config.toml
n_layer = 11
d_model = 128
n_head = 4
n_kv_head = 2
head_dim = 32
d_mlp = 320
vocab_size = 2602
activation = "swiglu"
norm = "rmsnorm"
norm_place = "pre"
norm_eps = 1e-06
positions = "rope"
rope_base = 16200.0
rope_fraction = 1.0
qk_norm = false
attn_scale = 0.177
bias = "none"
tie_embeddings = false
parallel_block = false
init = "normal"
init_std_qkv = 0.0423
init_std_o = 0.00901
init_std_up = 0.0423
init_std_down = 0.0057
optimizer = "muon"
lr = 0.00718
lr_mult_o = 1.5
lr_mult_down = 1.5
beta1 = 0.9
lr_head = 0.00609
grad_clip = 1.0
warmup_steps = 200
schedule = "wsd"
decay_fraction = 0.871
decay_shape = "pow"
final_lr_fraction = 0.0
batch_tokens = [8192, 16384, 32768]
seq_len = 2048
doc_mask = true
train_tokens = 89130000
steps = 5721
dataset = "wikipedia_en"
Each number is 500 + 25 x the weight over its row's rms, rounded and kept within 0 to 999. Layers, rows and columns count from 0. Numbers have three digits each. The size before them is the row's rms in percent of the matrix's.

# layer 6 attention output (transposed), 128x128, rms 0.073, rows 30-31,61-65,96-97, columns 0-127
100:515480437480518464508519500484524553503523488486535523506519519509528499487504498545444483489499514499516550537487443473504539510567507450519526518499510489531478513510502527500504506482497543470525495493462531492505495528515513509527505521510518476528485513525495472544472527461488513503547497519474517513513543499504553495461495525471451512518529512518490500530496523529497546502522
083:507472545503461538497514511543505501465506514479489502466486516544520484507495472473440509516467473531532488516496506499512497522528489551524509490493485484442503511464512486510474526509490478476511514488504555544493536477458462456497499496525507530475537474500483533540491488516486540495503519525538477496482531481538493482520494454508518467486489451498502463495525492435481500482483
106:555506478538553507500472484516519495493481509492490483491523495516537512508514496488538478487495468498529510468492484497513453469463491481508506500459491475536461542510522515511523516522497493429476500551496511484540507511512493507478499509515500467502510479481482539497530527486489515456500529472518506505513544473527496569501455498443461537448533486511490530507490517492456484488472
085:479498488546466497532499513547484462504500479467525482488502442512465482518499497483514522521502494541494440491509557516465485549448462521541489503515506497504516519509533507526519532519498479518501500480520550487491471482486481528494492486493510502443521510524472532481556479529500523516505504534517533510492501484528485525522455475527515466487477480533480529490525522526481449519488
100:485476528476532495486464487543498526524457503493489525505548486505483485516508497500537458509501518521492478501495468500480492485482457498550500473506507513477528543516456479443493501514466521492446454539517490460520502498524519479509507488515477478502536522532492495453542495531464459506490465496445539511502505511527517506503558483509487522501482528544479465533526504518482534493489
121:500474508504442499452442480508488487522493512455511480549484517547493452477479524492464491480504510530501487462522476483510496510577479514528516507488532496521484476527485512502515529511492472480518509469524480546463504550504512488525496515492499505511510461492530519505472515567539436476464514483488475519515495497512490519511466498513499456509480454498489509477511531484494463504488
107:498491498490495518517477489469490513519473509516479449484487475464493466488549489501531539457489468497456547474539533519520483493525482520518499418496497544501541509513517485505487540496543489510500554495472450457526505530506516532529483518470481512479526481517508543529522491477504490485469535522518518514506478491460506509511514515494466482443482550512493504481501487518474491512521
092:505482473517526458561512502474513500513491501521508488465513509472517521520495459542509518558492484504545461500498496501525499477456505508479484526475462483547464498492506487518505510477508476502524503530447555444504483471477534505482475477477483496503468501491450538510534473456488541520527462486516485513519530528474532475486499515465514547472526520511494497512532466484512511520526
088:492480489526493479515506555493503446493577506471472481504524459506539546488464531516507481566543507524545489501502475452516498517520486496502490518500516485503484478522487486495499502490454479488509443534528551506516491502460503495491474528520492516472540486489517467469507523511532463516519459479500505471473513520524478528530478517504521470524516487498512508501517526486539535471483
# layer 6 attention value, 64x128, rms 0.0556, rows 30-33, columns 0-127
080:569469491489527537531484475492511508510513453486506478549534457512560489470522475538539493484496469496533494507481508465517492499443463505507486511518521507539509500534514470500503481473471476496490495494567534563516517489520475478497491503510486496493490504476496552507541509521527477548535480493489488493513458494466486477481515496471479490522516463510493489500481486515523515519454
086:570520503464470485466501499481476496499483519472537520488472474510495524529509490517489500457504537461504498522472512520565530510468462484515476502503479510532508477526439491504454496515538519492472507474487514477476491524508515526500507513555489519520509490547486502462475488487504471530496467538467490458522472486513532487475522498492504493519485480508504491552463491498474448450528
116:486484460484511528483499469511525511574470472545469508503505510483488504458467527517509463471493505483439457532510513493486507495504490494504538473499457442525530533535510487491528448501484511482461497492495488459500544524510504473465575485499496515454506478501507502454495498498463502493510493514522507488499472497543499487519509478495500519514512503515544485482469540485479503452506
104:494538526503513505526505501511483513521516495514492496472508511496503461545485465503519524518492480487535491502479477521486522461469475480508536535501471492498457538516491525498497462457528502550466519499482529496489495559495479531441510491491506553510453463521484498509493565503486549524457502532460539486536450486519513516465516487517467512499507488487488510530471476524494461524511
# layer 6 attention query, 128x128, rms 0.0624, rows 64-127, columns 0-127
117:502479477460501513539498475522482490512464477516470530527504502520482478500503505514530509537523532522513519519463566536542471465521511547533512507500481466520517496475535498561496516471514501487482541539522477501513518528514461523489475498473488537493476483466481512489509485529515453523520521501503510483466477508520452496434505501544483481528505459501492485494517476542461471487511
102:506442458505486512545502512486516529479470444489516525540507473502510443528504539498487492480522459506485509503481525516515496484505497483470514506521539523544511491479493469510500449495542462509540553518481513479519470510520514516508514537509521507530524474503470552512512488496489465509536463516542457498476531531464494509515511489491538477521474512469515492479480537493542494498462
104:501443495489489467511485446489505477493488468487528504535490518511468489509474529535509537491529502468499496511506477493510432471496476464527514552502517524513500500491524515509456553473481504462551577532515491437481524503518530513513511491487509519469534478530505502475441482505519486479491466484484495521523511531498528524508462510508540509515479506493476510508498464494520483525487
115:460489502544505445563502517491498458464523477518510470531507540471486462504532514471477489489500471489490515507486527510535477474518503501512527501522461528535482520522483488445499480517504526490506497468509498471516527519483494502473500499451528486476533554466497524520522527476536490473515500548478496529543491510490513462527530476491488508529471474537512530490556477522495535472499
092:489512512547485511488462543474554440509510522487471483486497525547469540487523458487513507516511473483484494497498468521458494466510457492499452467431508498484485492535456545478516479517458494504475473448534501539513504507529514521496483503468478500461515503519483486502483517521519541509441505481512515507452503469516521463506509516507494528469495500494526506477481493488525519491497
114:525536457498522546555484501488510477441502526450499511495474487503505491495510496461506488478500546481512467513504493519518483504528499459482530484496521527478492507477467543463485462496501478509478499518489488494488528542501535510519492466440492495522479523520510426496452513494520508466434505505461493485499521478469508526495499513508510470468487480458496473485519525465507515506552
103:511487482488510451533459523494494525510504461521534487530513504497500487492489527543525523540504484477461469509518495461479475469531473500508533522524517511494453516510495509544564484525498510459491479507505512503493522508454494475477500474487511496468539492512474545484481452494502510504489493562496503564518510504491530526490527483494481555524445488500484508469469529476513500555509
120:516494502503485545485518481485488486509496492448501499508489469522483545503505481480446510498515553459484525504528494519452557468536510496493517422509496472458468517514520534478545485503489482500467498471490495535498499472504514518515517538480509462483446487468500529507520507474489504500522508486551502462492489513535483526519476476491509501489484521504527585499486488504516477487532
115:511543478493520526499484521469485538526485495501510484504533480484502519448493516447484505507480503540543495502512530498466480510516500489510462522439490490465482475471517492499557501458523510488506534521489483573515484497492450479486514550518474490493476488519494467492516486484497501546501446464497557496496481502468501520512522516507487497486508561514469489462478526444503499500514
105:528503486531513474477517509530514496471529530491500432486505486453523520492519485474525501520547483499465498514514510495517508493472470489483513462485511469489521510493508528489536471514504513508518473489536530478523496446474526523469482458455503508495521545494522464543467498488500492548469503475512485534512468502521460469521492493470588512483449510501506518522498471512468498467524
113:510486496475470494501510534465495496447504473485532522472530464511485464506507541504500501494486517489472498549452466490517484473515530503526506533522505540556513477485530474498473478495492470497562489523491519478495502516569471521508534527482504497502476491465525510513514533507485506478535530505496512489451509499468478504501556508526510471517478477509513502471487513562535435501498
119:493476517489504513497520477489523497524474497504491492531534520459541466532501528499533506518512478503528501462496496510505513501488505505505506541493490481518503582508510500523501498505525520540503499515497485513520507499499508471468498509517500496471487507511521542543498516476493519452526489531470515497493490475476449472477491461482477499590500457517440530499530436529449461477464
122:454523480480540494503503487456494458453501523484453522455561476511562507507489461512529532468484492506477501485558493508457507508480499471479454496503503474508507511478472522486514527503461508493480495468520466510512451492524513492463511478527487476538488467473498484476468497490459505481514512501454484495537508461503512516533471483509496498481499499495534535520485485463507463543505
101:478463495520480515518497487513496458483477500546490475525518499471506464521519504489496487489513530507486555528480514483545483483508535532458516555523501449476507516495495513512476524498492544489542482506481539474542499432471478458499510483459523500473561500462522482467509503486515477489498493513547497484515513518513493489457514517542567490503463469521503491483486492480480492493518
126:473461502508479491502533495504560513532531503524522507464567571477496509478451510533470519537518533470543555502501533523472496492471491470511522519495489480552496483489492491534540467511488485496504482475529518490496470470498481459499478478474467498502479524535498503509509478471495518465519482475494535490537490498481489505549491536489458471517493519508527502536473513491504474493476
119:550457540526514506534484455481515481482505482477468507501531479492511529510509491501512514477510547490546436483494476544488491513508556467500483464494479510471526507484487512512473490527475514566475476527515483511494508469516499529517455501443503499534535512503543510531493495538497572533473501517520497470486509492470446496515496508506491510491508480515467496473504469497534484499497
118:513507491466491512512499494505526502503492487474519541474490501517475514483431460524475497489476485506491523471535501515478510529518513463488519513453516470463505498494479563524551539454470500485515477471503526502533464475483514498503530473527507499487509471487526480488472465508440476512487493513508523496503526484493583534539460539501553505503494532528497513487451494487484492506507
109:481491490508474524517499469506468508502518512492528508484477497490516495507476503489508476519508478520519522520482549519518510505470493509480515500553484524559525547508562462476475473505486490483464509530503522471468522452541519500468528455499488480487499537482503547497508490499517479509507449512494556532465480498561462474476516468473479481547492441491512516527515500496508495457484
103:511490505478455508490486507514503501519450486466515514530501496475496473528505497511515488468493488481454516517448521495537476492498480509507477461520544516555517498512528476558496488496551526492522542515517472529488515523480506497500497543445498528518501495480465550497507516472507489465509482482482505494473538505479459438480558532524501486539509496509518519465539480538493486542488
098:520493475496505484487527518478528474522456486512553542525508523484517475551503510474503520499503532531500448525493468496509469479484492480525525482544482429461478475535485468547475502470508500488522510470514523476541496538501497542453518528509499487471545434477501512502510488525515517505540498526475507536515498505490482468482522516488459504513494465450490502508511504493522528515482
092:502514513479476458504452503492513490485432471498522473486490498502525484486513560512486490498475519496500516498448470485515493475536490496501507541553507512515521514537559503539518524544522472512485497465517475512468521511526475496502481508517499493491540518493496484488479517465499511497534503460508543558534512503508499481535522523495501482563530486513537531494533485495489462450455
107:520501481483506517461482451517521519491487493486467490490493499528507478488488492505471522520494511483486463497524491496493522471462536498520481466489530572515551512458520544444524521507535492519491487523477530474468539485479520508512531506484495500508489518472508518470555514496530479464536457472514482447494484500553446497515552499490503498471480531482494545472486488515479491476478
113:542427481468477496544490481491514474478466491520519519495533518479504467550509514452496485467500501482515523489486509513587470501486502490498511506529499504508509506485501509482488479527526540500491532508490485492493520524496526503474515494472494507566523523514497498530501507485514484502550450498486550514535498470455458479497501483478489527476468473471523542515538527551502506521519
107:477505464485501480504517510487491516511504469515543497501522459516421531536518481500461500483433475531522556471520535496487472489494485465469525505465511476535482542499528491459514513499494455518497497467482479497511480462483511523500506465528517524527513486533481515483482499520520509522484453498500497517532510537481487527556488510511492465538450510488489493479494483454466532487502
094:529494513522517532528519533471505510506497544490474460480500562478482495480500490510466493538515534491497533502538511503520484487497495481532482518511502499494503537545502486522436526464503492498501542486481529522471502493496492537485483479502485518518557519492515542509496545536501531510497500498496497530530519492512538462501484514525529489499544537544523507463512580543462533507495
114:510504497493477491480508491496498505517503471500496523535499472485550476498494536495523476479482471495497528494511523475511525496464529520483469482509555498514508500463535453493485519480489558514497541518455468491460548494522496456509539525442505494487478522460504467535484531511483484512553503510517529510516510468474479520476472454494452527492529483497495487520553470525517489444493
110:565516517451489507498477525484482501532512492515505506508483446530524509487479448473505542473503506464493483528530512488506512522503524491508551541498519498512509539497523488483513515461463445521532513556505537483514523506515533523537458466491468495503526510448506492535501494487484520529495484503509558521504488563483495500462477489515532492474519478477503503529512533504539484494501
103:482513463522544514516528511475494548504504463493492458418513522478499493513517496500461540472544523491511478495486459491487435486514509484478500522489483454495523484500536520496507459491494513511491551538537488492449506526518513524480514491508531528502490460542484498518478482476516489501531502475540461530486493473485484493519542518504506470522507495491465485499470468460469470481475
109:505494475492489489485480492512518520560494506490473513498486489461454456542519459480472488490520536489496503454470488493490499514499497454476494455517539476471456521481487514539571506501484512502462435533500509527513479523509521475463527523487525500493461509515542501504512514455500488513533503500500463466496480490485525492510536496473494479494549453484490505533469502501535531530530
114:459537500510554506495514494526514498509505476482522528511515481474540523496516467502462506547532474494468451466508510483526509504526452476495496549524445516517538494517525569492500469533507453510470506500464508512497529465503482499479511538488465525526541503483474541457484501492484482512490501512497472494490479536457484493529513514492467532501520504543481519515523531545500509480483
104:489483460501487466557431533489530524484511457498501497503487506499496485509511518509516498502487502506521520488475502553492472499498460511535505481495519523489510522497479487503476447513517507489536500490484438475480480533486505519471448497545487546498509536492463528548469503486460452543517527474469495519521456504462493437501448512469482511498501494490521526511525519508504488518510
120:482538500505560502521495475515512500522567510499525527473492508512507488548492484443476506535510542484504467485533517490553509489503508456555504521522517472418510532460515503517497495497511492466492512515494494483451506543481503512476513514483501530486478520487490502488510520479479501482509510536477476520472468494490480528503455559515482533531485508528480518500520497455461500476502
068:445488482518543506483479477546480481477516512479493485511503506506527506545567525508529539495518508481510488499483534519506502544504487534514542483521484489490546510497517495480519506493504543492471504471476478500534479460504498476478472506526496530489471526491530515529475510487473519528547480467540453442508487485532464509517517490478497500492462459443502513500515532540489486468457
078:516465491548482490532465466486556509498523519537501488514454487492500440517547468483488490468478476512499479514503535497497528524503506467511542522501520523523535480494505525484465483481532532493507521491528501508477532472504514475516535486518481496535494519480473502525538492464527483508515529486526502521505466512466477475524529472495551505502471459448517498538532479471543513445485
088:487438525510514461496493525486538486488534513534543530457424492493483448539544470516464499466531448524501494491469487501509510473461487488483543526502520490508489486496516510527484505506494539499512519510535514499474532501494524468506531478486501477513523512509441521515522455486519484455504495504505507524495494476466484469545513506502540502477485486497551522533502524505491531483484
093:477466505494489442528503545525516494459532474502506493522486519528514482511559469492504506480517475489487488498471485509534505516495495496517515519509510530513490503486513482519533481493459526476535528470527499525465542514494553456501506476522484510501535524495490462526510549503499495534514493506527493551477503493470486469538506537479554506519532439465495497483498472542503549480449
089:530527529493500536475519546501487483502462527507482517475499526511519521465472499489529501506491518488498485494533492516521467515490495521501505439532483544495479542510520514473504518539462486497489507514501483463471463557517461517502513500487538478496502483482505478504470496465523527496423510483474521545481475459479514505510455493488486505537541502551503502495473546542464462526518
097:515564496490490523495566530500470486527479529503463507476481490465468527479486474499513494519526560469497514475522481513497505468527477491471470486516526494482470507527526514493490493494468449528470496493519501450502507529508450522512489527485489465511458505486523429512467516500506491481464526443489533464498477499564511480480474495527514500531484498489521472521494497509488511506467
090:506454503496509465518528484492482456511538490492526466515493505536540506502517456567517547479532475506487479517493532494510493512499527484519540489474504495509512523509454515534528455501499532521562503510520479450475483485500557484485533491531479495472543486541457493501526515524516540486508543544518506550482484478515499532502503464458507507508499486492488492491523511538513506494484
108:513520503540479529491507490495472473471496508457535484496500478537512518526501517487510477475523527521512470503458503523441529509514483500477494458525490477451541540509518550448476496499486473550514451481484531478520513553509529512522475538458457493514513522519491504543492466499480493488509517505531470468488524507519495514502447519495483502527553494482532501534496476488488522470507
123:525497476499500527493502485496465475511464496474513506517510527497496544487460489459495539539495519517503498500526461504531515500510527484517506484474528483485516471492484491517529461492492496488514463530499491468547465498497500484467484538496547485489476468514525445482539513512520474513497418486501509476437505528516492529485527536483484469500491576529444467480483518475518494493492
108:514512531509505473498496484557519560494469481483498524495507530520495521525525461505493485497512515545475462500499521508531520512520523511468475476516510529553483478446510496505500482495505520522488492480470518486508496521496531500501467440518503473517518507522504576515537489510446504537498510478496508543471522484483480506513486502436487499449478528512482524526507505469489522479570
119:495545459485461488496506496506496520483484490501523525495513495496493474519515536505480482476511564489492533537464519527460546466492527532540505502512497506482454525473504493502479535508501528492517478518444490503490472510474463463552503520484502481470461523522537499523504520500466514528513519551460535488493590495538541507474511480520511506502500481501515516484514480538526506511514
128:517471544488486461479475484523526496525536529497493479538526491524541558533474460464526460527470493479472519458529519431521553498508513485505480524492525531500495541503524486497452477494467517501502497485502478493487491493532523494483525461522477509482491507531476524501526533503474488523478514506483515502505486521466457483514495500485521497507508487492474512484527426468498445477512
120:463568483496514524493538457477452501490498494486479536511507481480560497485465514473502488510507545504491527520499489493451544533509449468512434528516503471482493467510508462432515531542475493524495504453528507484477473554496506482511517483494494533494461514507481496516482492518521489487525517489486510503520521525487516491487506518532509479521514472458526510483489490482449503515502
108:483471467501541472520491479490526468483508510517510472514504480499526488501529477470527493476526524471515529501492484494523515514504457547493500526506502491484529477491488470486523479518537493481498501519529500507488563483489547461497487536520467490493484528471526496518472482474506430445538523489510502456556494499501477531472478501497547543562484457476541487533504515503528514512486
112:482519530482513527498520536530510495522482509524458509497517510492499526472427540525457531514495485449514483557495478505500429484504486495490496473507493499513454480550518480527518512473537501488487482477466533520513456507525445517485495519468508481496463527517531491508426492524514498491501489443489497538503491502498484481528492524512533501499539485477494508516496485522523478537500
115:487492464495482498505520505511493526509536501525476478537484512501458475479522507541471507518503523481523472508493469482494480478492489536477500509493490544480551518506505549521481543508477499493537479510518508512461525496563509521448528563478496496532510500510517516505510607496536468502519483490484514439488538516511513513507509492527507467503498540499524487470486506468506488499463
085:472505525496524535445499463465454485483481495461501472472517479498474532487464485504515552513508541481497503482532485523497435527495505506502492473475484482476495517517466513512529509504478486495526472489477510442516461495456456538513444515471519479473487467515502493504459482472457509493540487459528538532517513490497520505488473525501478466529495529480466506472483490513476475518478
077:473491486513499493513513531546483527509509487530498517530465531480507460517544513459498463499505510508530499519465502516492504504478507510484517523497511484526486521460504490446529480498475482450459553527499537534490542488502530492493543451529476525520515524449485504481506525494513504514462501507534547460496501452523455481484536498542515505511488465475521492499509486526549502462534
075:486434490535465505481475519521498444489520466532488505482501498475483472502516526451471468472478485504516534534488497490519563483481497513478498514521522530491519511459505533479509452509470499509471535515513492483510492481522553498501525469474475481505503525473521524496512489514511456521468495469514517456462462521522447501503532499534481498505472447480500478498506492504475523440524
081:493470526534519535527497493491450516471452490521477511488483544502506504493545475497507528445502468511533517521500503547502530462475551534510471482504477486495507523504545513507547499467490496512526513510522504479521502508474546499503502522467464530476526486474463483504519510557492511503526523525524517469502508497537453471495559535511501512480474485485487530530527488520491534454521
097:511463539506513477499507534499513515504555524536501500477477503503502439504503494506491485467470459446518470482474506476531554476470519507524532540529513502521526476473520501515488517514489510512485521505542480516481519537494485495505522506490507496513545505466440475513496499452497514447486534490508429521522463469489505478487520537534521524482505458496522498530483530537522517521500
118:465522463532485495461511462512493530485504505496507491511510492506500509527502532430477449520474558509484498492499542449498515490535494453453490497457519509500520516486530501468491470530512460539461492505484513492523550492506511492456487479443506489530509543479502501501499525473504501490496494480449549478470505512543470499499527520508452484528470516456504498503482513471492504485496
099:530478531479487535525510494487517460544547509545460512501559485468492482520520494514517516482498485470499550509522520511513542462471513512531493511571541483518517485523518484507511534526485517518499535503538475522499484495500471498519529500528480524491531544505500503472519516459474506516491514551491540540498453473475510478529531466539498501516493455482511515495522503540521512484502
109:570483482511496475516522444501498456513516516498527487514546468518508510470537502506535487530533536507511514472520522502503489492511504517499487506515509465529516514495531523520526510513507500504505540485477505536534525474498460490520494527506492501536455542525532514472515537532457512550484537569505508506493496543490473497516542479517480478535461492548519484455501488479492520470487
101:492522529502542525481488503467519516559501512519471475489512547469473498473512509496550528531502415496503559508472513523479495470473521493534469511482522510487489488503453475537508486440501530498503516506482512465487481513441494499474472521515482497471502481508513527472495498537512518503467526518472502485516450508497510499499524504484494524502530523538502478538486523534503441521518
116:504523503499464499521526532520518516538483503538474553542472478463489450522517540495467488516472462487489502536506491520502468504507524538493486513507513538498494511502492512513509513477504479536506488478460495560466479470468502472492517505523474488457523500488488467522525548505484503469477530511471518524500512430480496486479484485543485541518511454500542480520484536545522512461516
110:499470525462516473513488507484517521547531541500482486475497463543488520533505458456526522496485480518495457495500512494488490459504543461489522499506571506545512483480522501488473519516470506519496476487523488483551536494538487510475478484521501480496512456505536521470526492487515499524500499481518502533503519516440497492504493515493544535419534507501501452516493494458526502500518
110:487489496466533512454518499530495506510481478493475505468517603475467524470512465477465501502499493476475471493512474508523552499505492492482539496486480557528463508440509476512503457513504461505483529505534509476475528520505514489558497509485474477505523497489492487509534481503459463485491486494499456501483490525476488505488490531517513477488512518532468465516497498497503449547526
098:492492500521484474551472479496530485468487523498476498488501509451520524515508511505451513494493532458509526498476495463487482542499490473516478495523522475504484478530516516512491499533524523548518499496518494518500493520547482510459523522504534445514483524501525497499474508489490508474499497487501458500498453480518524535531542548489482523483500496519567524523520494534508396520523
134:486546490506543478506518495504509512535534541488494529497561544484553493460484479518483499520514491518528503497517473546461475503478483496487525555520499519526497518489512513468504506506510498457466517507565471542534494513518507466506514486507452531561479499505495513481487473503483489522529517495549497508491477518453423474520520514478517489508516469503511511507511464497484484522500
118:453516452510503480543480499497467489489480438475527488519472521451526481524501537538500539485505498556520460471471478490479458498519477491483513503511504495530526505514481502495491465512500514475530485487527497458519517487538543486443512492491501533495526538465516516508481514517487483467548495463512496460508481497471492492486462502504506455515473527485549529490508497514514498539451
101:484487474494484531525488521486496484527476506487517507552501495507468495484491543452505464497504508465495516482534513530555545533465471491532482543475484512501551547497507525463491499497529475498495494496441483475473514530482475496547507516534450515526519517489494501549474510514486520503528512498471517481501534478550498513479506489531486521488522472510500539508483481514504565444507
# layer 6 attention key, 64x128, rms 0.0691, rows 32-63, columns 0-127
098:488483510470488471522507546505512538517517447514516491550495462493489514485514529481537484501481527468500491534488458490473525484489531519495536506536545502563486517481498529489450476496505515508496531520523485490495483520485499472451504456486499517481534522549493543504521536497517507490489511475521484496472518503522442506468461446461497510501524495541484506509558497512512502461527
092:499519508493517547505495511486487480533517506560482518538492544483487490507492492490462508477484499498497490484510528453507507483475486491484514518464502547510497537487490486490506492495478508473508518479511511494508525506484441506488482490501506478515534503531499451537499497552455511449504482457445529506470474506519461479487466493536502519538461486522557543491543533472501483453552
090:459500526522476525499539534527493576495490468516519432517483499496516530480475507474491479519470479496503541506480502504511562429522463500474489469532547519491474481512434484472463536477512488529462486459482487496529508508519490491518486468528497502492502499530517482530512501514498489504495514487476479524478499524495488503475477492490512541507471487508455454487500514475539518499497
098:498470508489466504477511508525520500480502480535492498511480505499527531501489494528524498479448481448506491515493438491453519534498495508511495523504508476546484526509471469525460487484521492494545494508524450499476497517476480454487512537470512537465506474546506513554505550526493497528508545470475526509486461506531502467441470509479515500467501486487477479481489485506527484494434
086:525509481517496484460489472496476449458532486470447482525537475494538520497514472446481491509511537524482531519476492506492486534529548468478516498515492495497510490497519533498501468532499538472490481547478497477490475473507552482519511496500512533532530486480509479481506494500499475550458490506512498509500499503461533524552466560483471495507560473506539523526494517471510523517500
100:520486499497494486457516472490477488505494478481501499511533521491514489468495504525433460514491474494481503519501519563463446478493508465476466497487468507517478536538490503514540526478509518483501475508474479532545459484502497517517505543495476470530524479455486509457516460540507484545500502495522514463499518496499514514497507545532533454491543546518535504523515509533510462529471
103:542489454496501496521474561510531447478518490521491485508500496483507500523532506483480538506512493507470520493491493459503538547505484503464525494504500525496523508503435462522456467503481507521492469483499520487508472506538472484534482531526454518437512501517518517569497496499495485480532500510467459516461524491465511478480471474505549518488492540497477482486533486499495543512479
114:487528486512500493519505504520493518521505486482455593494506487509516501451506472499477479500487500489528515502483502515526481526465503525531484538471476514486509501484561538446502512503500459483490486571487501513464510459492516509517503547487509479531479530505486481465515516520479476508530502513467482499522515485577514500509532512523456512521493460512519471455502515482506495538466
101:499520529531544519504511458517475457482507477528514529519504494541502490529479495488492552468490565500521462491550523491494479470487473479522512501479501434517509483538534519487477484502481468510503532513534473503522495504509468491466508470569466484536526479523505500469479499464503513478485491516470502525496547484519548474489468452512492469524471525495503490499520524520523477502528
105:498500536516464503554488470514471478517504464516508480524454478497497504506498461511504457495490509494497480527480511473482504518522460516514516555496519511533485522521483505522447517494511477526501485509531471489437516536489505506562560483479523546504543520520477527507501507465514454490483506499513452496478552466489510459485479480494499504490473467450483479515541497466519494491491
103:502464525452456496553493520502500492501473520495422513487521552499506472502476498481491513469534490531482488532481514512503482503540468521495545528511480526467459493517472489485516445473520547519531482483482465539482513462496500458526553478495469503509479517477508525508474507532512504528505555514532497515491494455500491484470482512488499483539497475508508549472498484498497495484475
106:494503502513497497477478478493483480490521507522516516491483510487506491503497494500526490465518524522521518504469543524511485566484516469521488517513426491471514508531531533510499556506486490469527504516488489485511484492484543478492507480542481526488474464474490516507484477432440486523477484531477504529521471509561554533508494531497487526483487510440527469503518521484491562478501
109:498498510456493516499470516487517502528502494490493530531518514501464517532489502481544521473500467509529489497464496501497489501484462465526492531529486515495499441476509533477465540508474522513530517498564456473508507482531460468510501475492491514430508484471522468490508492481455507477509504508536487472541425464498440509465520490489512529467498477495545501492494526503488525490517
105:516539493508505511472527512477464496456502529507432570529532521517502501544519546517508463495472559493525528513483473513528503524476479522500489503510488489485552495480505500533525502515526458539474470519475462549471493504482468516530482515509516490514472531476504460511465484489497531483508484483475491451508456485471471496530515513537514498495507464503496491492515502515487494552477
114:492499502567541490467463480514471474461534479459481447489514500459466500517515483484505459502506478572479490512517509465507493497475497496527494516487504475540517526476532523534497486477488527508534498514504511528537498487537535496467520512508500540506539508516549491502517514503502477478527484508498474464518499503513536527492491548450497524501471486528500545488456506458532463510514
105:496488488515473512431515503532452518496567512557497483472483520501491498506503498494501488495525479519532505499495449515493475489540563493489526513518513506521521492505483475479502487478462516488500542459501503515490473448516500460485479491518567496496479502514489478481502519523523516474514519463474510547474499461520448506493482479499454520469480512494492521494526511562527506465473
087:514493504482502491533526482481478504522494500525478499513478484483492509468484511505556482488542485522523478497494558453536517424516470524512490456480486510498489471464493499539491457453552464568504544508519534547519538516489486504514517450461520546504494477486531507487480490489490489508485490500478487489516494528515516488483515503500459527512521499556501490480537526484478496501496
085:483546514504531494510478512496514521541467489468454489506522525497493472498510494524524512512477434460462490459520490490510511522489491517510528471480515506511491513474517473530453465464507526466515504481517470462454493498513493490492449486471524501497501519516515527508537516519499504461513529521496450482488487480478441453471454440471500529503444516502479519503497475483530488484526
092:506490508489505515507502540492564518510541459460541481505491493477460502507520511512481490493520468469508497466488520498473503520521476525513545546502529534479467510503479484509486445505467495462512501500510525492494493525518495483486520431512494515476500505523525526481527481506491537431504502459504504450518459444467461476519484470487519453526475519499526476506528486504499497479543
090:519469452481552455497501529475541466469491468525502494482477498511505497504467511525450511519500488486499490462510524464529484520510495531484476516498513538533498470541500486498476478489464499485490463487500493520551516503470499530529535510481464546478461510494502475491519515490513541456483523476510498495499459501453506477545498477500557456504489551503483438486487516510525487519508
093:521485495529500495549462464517548508510511509519525506488470478499495513507496492464493520484506462542494522485448494457531538473516474507497521485477511490484442465512497487494404504535529510507528514471500516506493496507505532491481492475511474518481505476507481552511479493495538494515468487498515473510509540545497465477485463456475502495539513478526489505505484462556550523495499
099:467522504481497518500566503514488500521525489501491543475551525443498505498515496504544461523520526466496446536509485526482460497516547502508515486498477539486503551480477506506515471478501515489499517556470532506494437489537476488491478498485515485499478557523502527502469524521486488527509514512477493492493469527518495554495499497506514511535478466524531515508529488443474519467489
086:518514524516497527483443494483533431477517442481509517528490518533564481469482523510468502510482454471500499486454465490505483500493517452539523505530545501523467509498529489494439472510479482463502517477486498449497498453501512501495523502529498498474524501513497509483488522526513500503499523511501485502509510462486505468460496507486481475510436500486524480523559498481502464500472
104:495500550528513482459502505516506555513463531499486503507504507544537482471451511476531467488467475488454465541482567491514513518447510516469546479505492468487485505509463514529487503450507510496491492477528494507480534490463515514507478486481504501494478451536512548501500503501557518511512509498495490524512489532524478496506515454509476477533491515472495529550547510486519508476512
110:545516469469496469477441527496501533514511530491498498536479507528523508553502562523476464515492479488463527493515474507538519526498488506465503501505495497511497483505484482480458462471540514485475462498514482498436496568464499540495528477506450499477511480492517503505512485538495536460507551499499453538518471518471513534503475496467506478526476508516495489478490476516508512491496
104:533490529469514457524497475537529498506513549478512468514493486518490475525522533521500499506525464498479498522485541542479535513459503517493553531498486485491460503530481466462468537499521491526490479475499468504491535469500532509522511481506503507521502523490519494477479487516478534503523538554503486525539513471522508502467486478454542499542506456495520547545524532526485467533475
111:471506542490476528493505542462500503514507515486487484537498536485513500478464489512518510525485523515506467484541491520505493467528483523519475433494514494520443551518491466455479501493483492530516480512512518531490455511526498464558513464509512476524488447469508460459516519493504456513479497505544506539523524503505515486515544521521481522463483493535468518522502478540487473485474
123:516511504526512495508543468494486450478518488470495542490507522461487516509470464508496500498511505481513469487455549520484484479516496450510491522488480520475466479493533529512525506534508497497483471530500563491545480484524519508503508521476553478562512485452511474447517505472503466546471450495499500501490491530481496519521539534463506487458531534491487501516486536491506462513507
110:488487535474496508568503525465530543491501446495514481510503477485510475505511510503497489468517482523480565491478491476526496508498532515498509539560515534520505555483481471520439523508478490511517483469522491497518506459472515532493503508476527501469510523520483517517485487533455486430519491490476500523464538483517468499500445469485523507488477513504493490452543508519510499511518
116:497474550508538517500464456462485492504499500514493501541529495452480460469518491533525500460518523452534478502495511510504530525496534486477516514506531520525481482464493531524475499532513530460498486500477548462508469538484467463494514511469550475477484501540512480509516533500507519463512478487520483477495491511527486538461497474496509506500495515466539469504440535498505508516446
110:466523482488492535486493493509500459482475504532508472489496518500515491540504481533532477511536506490478546515501503475500496521464466464502472517495501550487517516533517509447570519508467508527502500504492499516516551509503454503473508554463494494494508524475507454482473467507493454454548482481468519511515541518483472537517489484542483512490540469469498534501484490525529497531466
109:522497473489495532504477557500491502514493530491479546483476482521476463526461503519499484476532518486482486505499503538468500509499554503515500451481478518503493470511502484488453500527518522471481501521509505551552549490473523472568521507531513492528514518490499494536468493481518467468558488492452501502505464476488488526485507511482556495529484524438475482477505487514485492468479